config.toml
n_layer = 12
d_model = 128
n_head = 2
n_kv_head = 2
head_dim = 64
d_mlp = 512
vocab_size = 8192
activation = "gelu"
norm = "layernorm"
norm_place = "pre"
norm_eps = 1e-06
positions = "learned"
qk_norm = false
attn_scale = 0.125
bias = "none"
tie_embeddings = false
parallel_block = false
init = "normal"
init_std_qkv = 0.042
init_std_o = 0.0522
init_std_up = 0.0601
init_std_down = 0.0601
optimizer = "soap_variant"
lr = 0.00836
lr_mult_qkv = 0.5
lr_mult_o = 0.874
lr_head = 0.00936
grad_clip = 0.5
warmup_steps = 200
schedule = "wsd"
decay_fraction = 1.0
decay_shape = "cos"
final_lr_fraction = 0.1
batch_tokens = 32768
seq_len = 256
doc_mask = true
train_tokens = 117100000
steps = 3574
dataset = "wikipedia_en"
Each number is 128 + 24 x the weight over its row's rms, rounded and kept within 0 to 255. Layers, rows and columns count from 0. The size above them is the row's rms in percent of the matrix's.

# layer 2 MLP down (transposed), 512x128, rms 0.0602, rows 314-326, columns 0-127
size [ 93 109  88  88 111 114 103  89 112  83  95  93 115]
[[ 56 140 133 118 135 118 117 137 108  90 132 110 106 158 138 136 134  75  83  88 102 119 118 167 121 109 132 138 125 170  96 175 122  98 105 151 122 122 113 100 164 101 152 117 150 141 126 140 121 154 147 148 140 114 116 132 145 144 105 149 111 108  99  82 103  82 106 160 127 143 156 112 147 136 120 125 128 147 137  98 129 141 129 108  93 124 131 155 119 113 163 100 176 109 116 101 135 127 121 137  93  57 151 130 154 143 103 121 121  68 127  95 123 137 112 146 101 124 119 108 114 136 133 104 135 172 147  85]
 [138  83 139 146 132 140 103 141 101  83 158  92 181 114 151 117 108 100 143 136 128 160 183 102 120 126 121 109  70 144 171 118 128 118  83  73 101 118 126 155 121 125 143 119 146 135 109 193 148 140 110 161 130 114 131 115  89 166 119  98 107 141 137 135 124 109 143 103 122 149  90 128  84 115 111  97 116 130  99 121 136 114 126 120 111  76 140 111  99 110 125 145 112 139 145 162 107 131 114 139  97 106 112 131 106 111 106 141 106 165 141  83 114 100  90  91 128 134 131 142  87 138 110 135 110 132 157 106]
 [154 156 100 127 107 133 137 131 106 110  94 120 114 104 116 127 113 116  81 162 137 154 176 137 100 116 143 104 117 145 115 107  83 118 128 140 153 131 122 138 147 159 138 146  95 135 109 184 129 151 129 173 150 126  89 173 136 170 109 152  99 118 114 123 165 100 123 122 124  80 135 170 133 120 141  97 144  99 145 165 121 132 119  51 133 123 162 131 134 102 145 115 116 123  98 127  86 109 142 180 103 157 125 132 133 147 134 165 137  78 130  99 149 135  84 112 120 155 142 142 152 116 105 115 134 136 150 161]
 [173  88 166 119  75 126 138 131 137 146 128 107 104 124 143 110  85 121 108  86 128 104 163 111 108 136 129 105 119 153 108  88 132 120 100 134 123 144 132 123 150 121 186 158 146 138 119 131 105  91 129 138 163 134 154 114 103 128 156 143 140  95 143 118 196  85 154 165 142 128  87 135 144 140 103 100 117 131 179 134 126 142 142 141 108 151  79 161  72 138 127 107 160 130 116  99 144  99 138 130 127  81 127 144 155 123 110 143 136  83 129 119 129 156 142 138 103 130 121 116 139 113 153 122  95 114 168 161]
 [ 90  91 137 132 127 120 141 120  62 111 111  88 111 121 138 114 140 175 109 117 124 147 152 110 154 147 118 167 127 140 141 153 161 122 151 116 110 152 160  66 162 123  94 142 138 131 161 111 133 117 137 121  89 102 150 108 145 150 162 144 153  76 107 130 128 125 155 133 114 116 105 140 120 114 148 152 175 126 112 118  87 142  88  89 120 181 125 115 121 140 162 152 108 136 121  82 123 109 142 129 129 125 131 148  65  69 116 153 112 175 108 142 126 148 120  89 137 139 143 114 133 130 112 132 115 156 106 132]
 [149 157  78 141 146 171 132 128 125 121 131 158 160  86 143 140 141 128 151 131 102 157 145 162 149 189 144 151 141 163 129 171 104 107 138 116 159 110 165  80 150 133 124 127 135 106  84 102 135 147  87 176 109 153 140 161 132 154 134 131 116 130 123  73 108 124 138  69 129 133 157  95 154 149 100 131 125 130 101 126 137  75 127 169 134 176 100 158 151 131 106  95 146  80 137 140 121 140 119 120 120 125 126 134 106 115 135 111 127 117 149 111 116 123 123 148 157 126 128 150  80 114 152 103 152 128 134 108]
 [118 115 139 187 129 118  92 142 186 119 125 134  90 119 152 113 101 118 110  77  91 138 167 136 121 106 125 170 105  81 119 100 118  95 138 159 176 143 119 147 115 127  96 126 135 129 125 101 120 121 111 130 117 125 170 101 116 121 186  97 152 171 114 144 133 116 115 157 104 156 128 116 155 132 136 131 135 141 121  80 127 118 109 142 131 111 110 112 141 117 109 147  82 149 150 152 116 105 128 145 158 143 132 135 159  94  81 116 179 151 169 107 151 117 135 118 155 135 109 119 159 110  96 124  81 152 156 128]
 [122 133 140 151 114 140 154 150 123 135 162 124 122 158 136 123 132 153 157  78 157 119 150 108 129 113 150 169 130 163 152 120 156 124 134 146 156  92 129 127 154 139 103 156 138 166 138 104 108 170 151 122 122  94  91 134 140 128 149 120 155 121 147  62 151 150 164 129 155 142 149 177 143 136 131 118 118  99  75 145 150 138 145  86 172 165 120 180 121 144 154 106 128 148 158 153  97 154 112 119 137 101 168 113 107 100 128 158 110 111 128 121 102 126 162 139 181 128 130 154 167 143 120 123 155 104 167 120]
 [162  90 116 111  92 100 148 151 169 153 140 140 131 114 129 159 107 131 130 137 112 137 130 165 108 144 127  91 152 164 154 133 138 157 123 126 128 204 133  90 125 102 145 125  90 140 137 180 137 124 101 118 138 113 108 143 109 147  92 122 155 136 128  96 120 111 156 173  79 152 131 124 146  91 105 121 137 136 139 152 124 146 105 153 138 140 114 155 122 157 110 133 195 107 139 143 123 123 162 120 138 158 153 146 114 182 107 152 170 102  98 166 116 142 123 134  79 122 144 154 153 148 142  96 144 108 102 138]
 [149 103 105 103 170 143 105 126  95 105 180 149 149 109 101 127  92 100 124 126 142 121 129 117 134 108  84 115 115 181 137  94  61 132 106 140 148 138 140 117 126 118 155 140 106 119 164 184 125 137 106 175 116 161 113 104 101  88  82 136 153 107 119 106 124 152 169 125 130 129  95 100 140 139 134 130 168 120 157 127 118 150 157 107 118 127 148 112 130 127 141 158 123  94 122  91 133 119 120 154 110 101 138 125 147 130 159 153  78 123  90 122 109 142 162 118 177 110 124 137 102 133 145 119 113 180 151 145]
 [138 130 132 158 109 160 114 149 117 175 150 140  94 135 122 130 144 104 142 122 147 164 151 115 149 116 146 124 116 115 172 144 120 136 153 101 124 115 129 131 138  91 113  91 138 160 124 116 119 143 141  94 139 161 154  97 135 127 107 159 151  78  91 109 105 138 143 129 126 107 116 147 118 165 109 114 112 128 130 134 113 126 129 105 101 137 113 151 113 153 149 182 137 166 149 108 154 178 131 125  98 107 106  73 130 104 173 138 134 109 102 114  76 117 106 120 113 187  89 128 125 141  71 101  97 168  79 140]
 [117 128 152 128 108 124 119 120 133 145 141 148 158 152 115 192 134 205  88  98 104 154 124 128 125 139 129 124 142 132 128  97 135 107 113 149 167 122 105 148 143 140  97 122 155 129 125 128 132 131 139 108 111 101 113 129 133  93 113 160 141 137 126  85 106 122 148 101 162 104  92 122 163 117 175 137 139  97 148 134 125 136 132 153 128 149 130 203 115 136  95 170  87 177 134 123 140 139 131 172 109  82 137  99 128 108 134 129 118 178 121 111 118 186 104 148 126 156 140 123 132 161 104  91 128  96 119 114]
 [137 112 151 128 138 119 107 125 131 156 143  86 106 146 133 139 154 196 106 146 144 152 131 116 107 114 136 131 131 148 111 126 126 119 106 150 147 124 168 132 149 100 115 142 128 123 126  96  67  86 128  96  97 134 143  91 144 137 111 125 103 124 124 108 122  87 159 120 191 126 159 161 162 106 153  90 141 151 133 138  84 104 127 164 146  97 162  93 106  89 140  80 148 165 166 120 122 154 113 114 111 171 100 133 141  97 158 128 145 146 131 123 148 111 114 135 108 152  99 167 135 110 128 104 174 149 120 103]]
# layer 2 MLP up, 512x128, rms 0.06, rows 315-326, columns 0-127
size [107  98  77 115 126 124 101  90  82  93  96 108]
[[111 168 123  89 105 111 143 102 127 154 100 156  94 129  87 137 147 153 104 119 114  91  79 152 140 116 142 148 157  92  99 151 121 126 158 173 134 118 114 110 134 129 105 105 121 117 149  47 101 124 130  71 104 121 124 124 158 110 103 157 167 104 133 118 118 144 136 152 136 109 151 113 162 133 119 150 140 131 163 119 114 139 145 125 105 186 116 153 145 111 125 107 133 114  93  86 133 108 149 121 159 133 130 120 132 156 171  76 132 101 103 150 157 157 154 166 129 130 118 110 139 122 126 101 145 107  92 124]
 [114 106 175 119 145 119 141 124 128 147 191 102 160 121 132 137 125 152 177  98 109 122  88 139 129 122 105 153 116  93 138 169 162 137 123 118  95 133 139 108 105 125 107 102 148 123 148  61 120  86 153  87 119 138 178  65 136 100 125 116 148 136 129 114  94 147 158 119 119 169 131  97 121 135 130 149 132 162 144  98 134 119 129 187 129 117 100 139 138 163 117 111 142 101 141 139 152 135 127 112 147  95 120  96 126 124 119 111 105 190 122 134 125 125 155 147 145 123 142  90 102 138 134 154 144 100 101  98]
 [ 87 146  84 126 170 148  69 123 134 116 128 144 133 148 114 138 143 146 137 146 118 171  89 125 148 115 133 154 123 132 173 160 123 176 143 111 113 128 126 137 104 120  87 124 112 150 130 142 123 144 144 100 114 155 100 154 155  97 113 124 127 148  97 138  95 163 108 104  98 122 177 132 105  96 144 157 132 113  81 118 123  88 128 126 159 105 183 105 172 115 127 133  93 133 121 182 117 160 150 102 147 170 132 114  91 121 128 103 142 182 118 110 142  88 120 115 163 145 145 124 121 121  96 119 146 121 110 114]
 [185 160 144 135 122 129 123 110 180 133 140 156 155 123 132 135 103 109 141 157 117 130 105 135 108 135 162  90 114 129 124 123 110 128  90 144 142  86  87 170 100 149 156 117  97 111 120 133 113 143 128 116 189 170 105 134  93  99  87 121 100 164 162 107 106 123 100 109 127 126 126 138 138 145 128 110  76 120 131 119 108 101 161 156 135  91 127 142 129 109  80  97 131  99 127 183 121 140 114 128 134 132  91  98 174 187 148 106 117  75 147 111 153 123 134 154 115 109 129 122 143 133 115 126 142 119 152 121]
 [134 123 143 158 117 119  98 135 107 133 138  82 122 169 122 107 113 132  94 135 184 136 114 138 104  97 110 119 163 152 105  75 153 145 133 146 121 154  96 110 116 140 100 116 109 168 139 174 110 120 147 147 134 109 114 117 168  89 142  99 123  94  91 213 163 157  96 159 140  92 157 136 113 122 150 122 136 127 116 135 156 145 112 115 125  57 145 117  91 119 119 138 105 157 138 128 122 153  93 132 138 135 147 117 154  95 112 157 149 133  97 166 143 148 127 109 102 122 124 115 159 117 148 146 105 130 128 141]
 [154 132 139  61 141 128 163 110  72 128 127 127 169 152  96 130 153 135 135 169 124 120 102 133 119 153 128 111 135 174 151 152 170 151 101  95  93  92 144  97 134 128 156 122 111 139 139 139 120 109 160 140 146 129  87 160 145 131  73 153 104  99 136 121 126 128 148 105 167  95 125 129 107 129 125 125 125 131 134 153  96 129 153 117 125 138 162 139 110 159 133 121 183  87 106 103 156 151 136 118 102 119 117 136 108 177 155 130  91  97 109 119 111 171 114 135  91 125 129 143  87 149 151 139 178 115 115 114]
 [134 127 136 100 143 138 129  96 116 117  98 151 140 119 121 118 150 151  79 172 134 137 109 166 106 118  92 152 117  96 132 122 135 138 119  88 119 152 122 140 108 131 174  92  99 117 148 156 156 100 156 144 136 154 153 131 129 152 120 164 150  94  91 166 125  97 118 144 109  95  97  66 124  93 123 125 129 132 174 102  93 122 131 125  78 118 131  80 140 111 105 166 131 104 115  98 163 105 164 153 122 146  98 170 135 130 128  94 132 141 136 116 157 130 131 127  84 139 113 134  97 121 183 156 125 157 125 145]
 [ 92 111 157 131 137 182 140 111 106 123 126  97 147 116 151 137 146 141 126 138 148 176  97 103 162 126 129 174 118 113  94 163  66 154 133 110  83 115 106 143 165 150 110 123 130 149 112  95 133 141 144 127 136 172 102 100 129 110 167 140 129 131 140 132 182 119 118 118 146 141 149 135 111 134 106 141 116 151 142 129 134 105 106 131 117 128 148 126 140 126 132 127 104 120 153 131 133 169  95 115 116 126 111 103 131  70 122 133 131 186  77 102 145  80 138 123 212 102 141 142 167 103 132 130 118 134 141 134]
 [ 99 168 167 152  87 125 142 106 120 155  90  70 124 131 154 117 175 144 115 154 109 128 143 119 155 123 158 154 125  90 124 146 205 139 123 103  92 135 104 127 140 153 128 109 137 124  92  51 130 137 138 101 133 107 143 126 178 143 177 107 106 130 129 155 129 114 109 129 120 132 148 152 152 118 122 135 107 139 108 114 117  81 102 139 141 119 115 131 111 129 123  99 127 156 177 159 116 134 146  95 137 124 114 127 125 139 104 120 165 153 145 120 164 104  86 127  94 109 140 109 148 113 103 148 101  96 130 110]
 [110 125 140 103 137  99 164 113 145  68 119 129 152 120 146  97 113 163 117 155 141  89 123 102 112 133 112 126 166  96  97 113 145 107  95 139 136  98 116 154 128 157 137 161 130  95 170 138 151 116 115 151  93 120 106 131 119 142 139 121 102 169 163 132 153 138 126 146 121 134 121  97 150 113 104 143 132 136 160 139  90 130 111 133 144 117 154 125 130 103  86 113 108 103 137 141 103 101 126 143 153 164 138 191 126 136  91 136 111 131 113 113 208 117 149 134 139  84 148 139 109 131 162 152 109  86 193 128]
 [190 149 133 133  77 121 134 129 146 106 139  88  97  87 141  84  99  83 124 160 151  68 126 150 107 159 162  95 124 118 132 132 117  99 126 105 118 104 121 140 159 141 162 112 115 122 117 138 140 127 140 148 148 118 135 163 133 164 115 123 130 152 137 145 142 125 136 116  93 146 166 132 128 140  82 146 125 143  89 134 116 135 136  98  85 131 108 136 166 123 151 110 149  79 130 121 112 119  88 105 125 144 103 133 142 111 117 137 118  97 139 163 131 105 151 136 162 108 185 134 137  99 155 177 139 186 110 129]
 [106 117 100 125 123 158 105 135 119 101 107 121 153 127  96 119 125  62 129 126 151 138 111 146 175 132 134 124 158 132 127 117 160 152 115 127 111 135 102 110 136 136 113 107 108 159 118 178 146 169 130 155 152 114 130 123 123 109 137 120 157 108 129 145 137 164  80  89  75  95 132 115 137 140 127 168  93 148 114 131 156 134 118 131 163 128 131 181 105 172 113 161 141  95 122  85 141 110 113 158 122  94 139  95 133 132  94 131 128 132 175 138 112 135 157  72 145 126 127  75 168 143 140 153  84 103 138 147]]